Each number is 500 + 50 x the weight over its row's rms, rounded and kept within 0 to 999. Layers, rows and columns count from 0. Numbers have three digits each. The size before them is the row's rms in percent of the matrix's.

# up: layer 4 MLP up, 768x256, rms 0.0846, rows 22-68, columns 0-63
# down: layer 4 MLP down (transposed), 768x256, rms 0.0817, rows 22-67, columns 0-63
up22 096:569443543504496494470401418447487467530571587543511589476484542507476510555551542448481519492563459606519489543489485467502523473491570438503423528538449483539555556440467538511507558408588547
down22 102:532468563492481524563522447498466552541544540500489548440512468545631441600378517487552512508490578590527544479498513496481447511601508469493441506554477567458557498606482528613574584516541521
up23 110:540545516476564470485465489525452471517548516558524559457475518549584533526439537457494424515427451536464511548415514531517465596515440450483485452560529465532529508515504578545524490490480490
down23 111:485398565474362459504480438525479475520596486472486607516490467542561439460519522460474483509502588374563483574553529500463553469518408462521439468472427507456438554540498445535528471547399537
up24 101:595567501469535553609491502441606636412410437465527438461450376486480487496425469480508532475565391526579529484475535462518486563615567514448497573487515551546514563470473596481503441571397616
down24 104:502611456531574442430518509440540420627501524468482515519477470480569547544497512534489517534502500588548570429450521433506550451503475521393450503423558459455552478487528445514530482510487471
up25 097:388507470522531525579508508432491505524537398531496508550453479454511484423525468437480496501509427536429499450479472562486449503419571504525487566502558505523483482437491523469553513434442516
down25 100:558557451399475465518576431463369452534492483475487534555434536554516463543554515496579463536411450486527561523556475476492536474515600483444528479531498545550607602517598470595414445470490607
up26 101:553471382459413473502486507472500493564536471467547479550585460454537496480503509390523464546513535516513509493429435410560499591563508502479420488498473593520489519511493510516508489535603492
down26 097:549416542442513490449559507463408511538418517444463470513493353537462476497498423429520447541520451577501570492556500513442558423482438524526536500587478538515500500497494545517499415442535514
up27 097:512546454642511527509525505546472506532471549540545476448537489587571477513449516558483468480438533540496547530489413555551453443527549478442493428497453427505492535511489423491653539393524539
down27 094:429505459421551513446550533477530487500500516514538428517508531461376507556541524461563406535484416502498523449458503469481455460533502495569502457526539507494494499444566470489446469465562563
up28 107:561590484543469458563495552517534524397414542414579512492532447504433603541541562540513419506401565508468503492569458427443519568476480439528493458354401476530539478538521500514569511441596376
down28 100:510506490422421541493366443483587424495462565510417513526498497489499580504504461520423512437513452504420529493484563517468445542495446412506537601520522405408533453532497408511511529496454511
up29 096:402497441490552464515499558450445534481522505453575584550543498563486529457507512565492509414551553506477497561497571579526478647537517502518566555517449426507557544561437504482584430492530448
down29 098:470520469518517568507536565565469582476581514436584497408483535411510575557528435431463458477507458466489498566540390545480446463521521430494470416521507542496546536522525590484523590459502479
up30 095:463533531502478447527568571489592494487490415517435477444465535487543484509528557575520527526478462465459393517500489513561459454531478518556469528574457541502536385458444547555566531509466472
down30 099:486516459481423490469450459468453536508537515562531515481565516537490459469546475485488526534541579507526554536485539487416591417495585521508496557509561524601611586487507478417499490483506620
up31 096:386381526527498432568496494503543482516521414488518454531567527470600593591436472603585455514452500517518468501525598435406489563507460455552478573503489494479571522493546516453460491496449533
down31 101:559566548664537460512575572537487532564455458617409541536530565428528495488527507515577587396503529523507515573504450567495429516498481475463501498535479590465477455484477459505422503517503420
up32 116:513453425406593437498441558508474507437429494559503539450523528437486503540570555405555495449571453444471480522557454504429487604592547552528530575459473598538532569529553524527537515568466493
down32 112:481527513442491496544479507514569438561542461446543444480550473433375423540510476516480438563524448475384556555550494483454471509512451510542415667490514583544502515417560442512510490556509411
up33 111:507439576556488591585518499495541465494486527555485458534470471601476505485514456537518509467499434518509477530493560457443473384504565522503532529497568477566564549436478481520526455515477501
down33 107:418526588481447481604530490454485473502453443478485499643494513402525554439435457546496485530515572446478528592517521412486445537440435487517577556518572546420560484547548507468483543450447554
up34 095:511455471447503461553452489463429444539537503489551500574493509418502525456452504498405506562605552460494544460545481468437512508419444535543389524516518500485606545442467521481527531550562504
down34 099:527550538555544518512508583464557496491466445546508546494548459377477571541488598537472518452449484475515526491432488392632477640460439568465500418478504514474475506498464494477542473516488497
up35 101:539447630602516551539433539527570533539486377528488547559525538410461465508504519471501562513521507541486411505542495541553480511488525491487480538483456465515540473502430552390564610543482403
down35 101:489435470457512504559480489516496589561484560453532578440493522511464506495525525344478527565514528482564543491434551556566510456452459485503460507523513459582393516504500491558515454437479544
up36 101:427473535496496463526517514505423413444615542455458486413375483479498501475531467607419441489506407543460486409507472569529488462452464490539492472506390480432528470545465597459539484623546443
down36 097:464470542487532526489475499583480539524598591466439560496533542520557477492502518458481459489540576517464514503427542428492466490492483420416551431512473436440493487506437555537444439511455561
up37 105:523504527484519414421518537496504497606419470513422335448439535607442374472421561555563533587604524458482488503568438510507481526451492419559459567417488473445516553549475455528511484505514475
down37 104:439535472389515429457488458550488483505487594469476554485512451492497422518422540463442542515465584509521518506540563499502415516502525573464523505492462465425446554466474490478599508499434462
up38 101:494547454504389439470499565508502508582537432447497501503568501433525540483482481490543484539464521601468551522476430529539511513472537404443510532539532476476465482466414511524549435550456494
down38 099:407417459506515471400466517468389460489565524509538585483453531477559437503394493446465498528518499473550532538507495481499547513487432441507566453490459591510593515488464505498386480501558526
up39 092:500400517415405504445504526432499532435515435507550554509508497563539504526469542554438459449506458482442480536431461494532524581511455521600490534408496461596523519589493509593438503516629497
down39 106:496598469576617473431570556448457484538495522460557523577591501530529496527515476513494465452544547552431610510478488538509515561558478438443457471503455462484524526528476533485445486384507450
up40 097:505602502628436448418355474412544531433435482541577503490526633527478445477481474493454526546516428466462433473539454535497598438526524628585489440624540559505532554513569401418482499536552536
down40 091:532448517510610523486544390559476569544495481425497494419473537497483486424474432421506557470578571475430464567456517515540577527556463441456493542544510514530511558490522485454493485539541543
up41 101:458490521443482521545496446491436483531501435503510430516561552548448472502501484548562489522538574446380531444587495602460461509443522512514596476483521460552483570539404468531543460485476543
down41 096:513550539459523513453479463503558496406549614488532483487441572444458545480458517498451454532476558479474537607448475493488510492474512503455383487519486543520545434500447475567489503472490615
up42 090:556462472509525506485561373543436502471458452452506444503532423500463561539399496518524510548510501468525485462456498475481600613473580490537486508451568470508555435604400418471494504497527485
down42 095:573588459509519531508528550466562535482455480470524498543519465534482441580392514460518534558463461537423416472515529563497447486438524494528543454455430481539520479443482517429444495428501534
up43 102:494533481456558496609522492457529505523575585446486483466550484523492427457446558618546503508430465413478622535370350432516500542505484532476531577523505519553484487550566610536529417545515470
down43 101:374518463428486518380427549512518502475368455447494469505499432413542422474528468516435552456504526523384464408491433460520458496476499411540566443472415409456488511430555420542536424534560547
up44 104:444472507550460468549566496482496505486619456444593424528472566537432503486490470531543456485550395534491475546548568499418540478576524506592479596457510500508497496521492582503428487510517525
down44 102:536416429487433587523607518467477530381383517512525505496466540525391527465547440571469359504478560460552611441502524433479438435466562464483517516523463464516534469493514463514507517421506467
up45 102:535575531512533536558537585452649434416480534507544465556504573483451510564474510488571488559509469546433567450512565512476464528517535441569523394466536547468566424429429452511499474540493480
down45 101:492452486558520493490494485547556588491472443485483583440487468565524477414455511473456532470481454567477460550458451372570550516501470506549566531505514517484391603542584421576524506449526466
up46 100:461487458454533512452520407475548472607500467492395544546433575502539413425577522478428511524418483502542443550489487460536496499520537489516478411511533485513429517560512553605502562388464569
down46 128:458412545467512513547494439484506425574525521518423493491544547447488468519491435469491530565483439486509355444509496520391552504459557534488486432504467384394417515484537527494408510544518511
up47 104:560434507487540448503432621500495523432473508519479514498456495520430494534516498388545455499503537564502486455526407523502465570510553519465576551472549582542561488607536551564552415435548561
down47 102:452499441589468569400581454440422507430503484562522515515537460481580488431437504502502513533432584486543496465485469539496494443523461566514537513508570480407466459399469503501455517481443484
up48 108:487486511531538469468448508421536515439508500517536410539493454511486546517458528480466598435476548500454517520525557461544469512554509462549475503553567518456521508425577495469462514583511503
down48 101:494517482393524539565425402523495400539527461429452387467466544418506441528454470426557449535470537483484485532461473553462535608547491616402527499486553464569471485496486460484617547445447466
up49 098:394573466425526582461557494430402497502530529434494560536401533435539549484558497558516422439494469573474506501428443533531471558588545496454515439461479467458464446426503516511513555487528544
down49 114:471474494480498442492544521536511532483459478499509553489469522509534495479532481486542488530520408545562518431406519545543427472624493421544446510405541477495430567460551447491513511539528592
up50 098:440508509478498470486453493560593493486541479428549575490511526404463508528578479521513341456499538516427523407573459536584533403465469400374483490464501600536538493479481540433504566536483474
down50 101:489604498493511586457457585480407392457492473502469527440524511468499513528373507451561535505493376499527477398454502588512475563526528544531422504525511504476501476537529515520454479514542474
up51 109:509477503501484492472524469553570485514487515546636477476525458504507494498484535466660527396485508550355490440521436486529494431551480513558509518489523550607428515562529502405487482445525487
down51 107:456488540486501444509549399445448482590422506506500498517492472550531482490501596504498476467473430520453404447459499436491516548469449496501509452466453485521497491569460483510528457554490463
up52 107:464498441488535543539459475448475488454561533517524574619499444475483500552483481543557496540479464529492481481393475490519510383561565514427495476499493480523436411482455443518494541412464579
down52 112:512483480593488464556508536472520430466507558504434539454554453410492432464484475480531417581467401488512495501540521533516405501521494462577532510502459447571374509505465495503494541529546413
up53 106:514538527530547485406506387510484538487522539650497535508542500524511506491465515527487608538464485491434458472460519551506502432511523528492455492523542460487442591528519554504577459512557537
down53 091:559474560545525476385473412522473437549517543596499453471516518501434512507556440485593448549539559512473629468528520539489542549539503544432533531505488649486482386508461510455523597449480463
up54 095:500452479522481469525487492379546467452545540518587389508449499511511500481547509470532467502414445517490484481451457491482449506531588500557444520376435506491546489505381543532502566501542489
down54 098:544481524523543500502584483496549499454494532554447432573464605600434579503431486519502480522505525470502474487453540455478477494522515435528465575523479479477417572535547519517572400465416541
up55 099:448555492497514451511500602463422478595505538532517482590501502596544613419455527487547491526364534468545488474502581497449431497503509422406451540477521590584588411476422544496536374624513511
down55 095:479524466426420471538566549542482388478489585524530479454526537472466423564536549490366467473497513500590540460491504441567451589566373549460553514408464497480526561472459487517585534473513488
up56 106:515537404494550452549536465530515454495534539528529570442541465459418431540484427613449519520542433584504505503487478468480560419499473478477500563476507523569516509464579523505428473418447438
down56 100:522454569533556478439478455485508535577609520482446551511424556539603451458537476502524537457527537511475540466541405382491497534543432649495653537526540573471438424456476527531487469483475409
up57 103:556466404581526484448473483610417562480440481508482509441482521554490552464442575518499514528477442450394540452539378386443549554446391490459439547566481466450571484517560507465456522432452407
down57 099:458472465461456415521474545477502485629526428556481596468455523472455523520495432480425370531582562522555450666485511442510535578463582516438469554481543537513431511500524474493480491499488452
up58 106:471478456456498494525603568535473532482444567502553512526511523507469528575475461551541517543465445443547425490509496563556480518528400431478480524482553531467507517579556511527411542530479522
down58 108:535519569568463517460552458462494499486516458555531452446544502546519591468537484551526445493511486500568515485427427539543436563499465473489488406524612509525599519494462500521444483465454517
up59 098:523482485561547510660536516528392393496465475450550522470432491552534438558433501470499419500507503493538486537443514511465477469524545505498572453573453529471428462519411499470407447488478559
down59 100:452428480422414501561463468548521459594483484527613428513477486443508421422570565491469515475502479564556485519544491550492447575514557526464498503491555476577449459441483518586454521501481569
up60 088:554391583498496489598521523494496485471442460356509490568492505483531475534500556501506535531577541472393626514496458464471562511516521535507389539551537500585567470575458609432518615579273553
down60 086:490606399505459526483472554380514477490510516547541523435498565540451544484521455575513589473504486516517490474601448476550461436516459509524511415408506560469480517498507478520481427423564458
up61 103:490514488472450496444532472517437580434480518377542489474425563552527489493512523570527525490534483535500495552480450516518368450532521504521459486524504475469530592473398497500502474460517642
down61 109:469516582585471474537527541548592524481512467436387547479465476492476533464558540470408493576534523516483556472427466495375538454538557465434528512458485418553478547528511536553527551517457525
up62 104:464523446417481598515612415519499555400466522524554498458458454532553559657479497436494457394572442608473482517539491491574522460446462504540522434458514525460604598590470529566518512495545502
down62 100:532613522435538502406443368464454524379443498534489504570526462445429452518557433574452448495530490510465534490416429520468478436522463480524516410443432462481509572554506507532545439526549469
up63 104:503480484454543544540453443430410499422559564638474421463439515508513513560516509518525547501496477511507467446465407473466420478488355439505491586431465495478577561503533566495478540447455411
down63 100:445487447479495567541505407615566454518441495476478492495439522516487454443466486541480513516557488521437602483423522398460582374468470473520531420582552513586545451507454487413558526453477510
up64 098:485535473497450513521486518535532452502525497411455562513498544466518511414551589530522519487408543521517499463487528456466565585461532375463443483525462475485479566563517603436525481510468395
down64 097:530509476481549468444527522485448539542448505495508434558465450499572471433560400359536582481578412456488551494518505473417385497579498589484538420501460427446596465532481495470590488523637539
up65 094:463511569538534429603543412571535485460458572498477511415382482480656411468451435509518528512568489520495493567516549449386525516427592469426582493452477436518552538430475535490420439502453502
down65 088:569484518460600459443376419389477480525558499628448496600528497498436514573493569486497507389512500503520516392499606598609450440509463473583488467505555487497526465557537481457535517532442452
up66 101:499517512572493483514445478488536475533455498494407389510529453428391484483530439563487456490489472532456450580452521531478507499536533425494491468506483514458548561556465525513594497414430480
down66 111:546417511536513532407485545491490498506524445526548531493464436393438503558558543459393500576442487514545501515493522415544493487507517497574597439429487503531560462500566520518490496539517536
up67 103:539490483495545525556481517550479530489462521509538469604456522463532459543482530468481446478458487380417364513599555564478454509540535491459527553472438597534426382500455484537563474432511527
down67 101:497547551511495430542490471464521659522537555515437493509506486588543473600504515571477513410443452527448551540554552461546500513524525442517487412472441422512511529548527566600418509485471558
up68 101:430554445548488493513497427540551566543507576506561517555503535485565520472418530550486512534486514476555501488474541425479437535456482488420448437557366538610504511471496513490465465492499510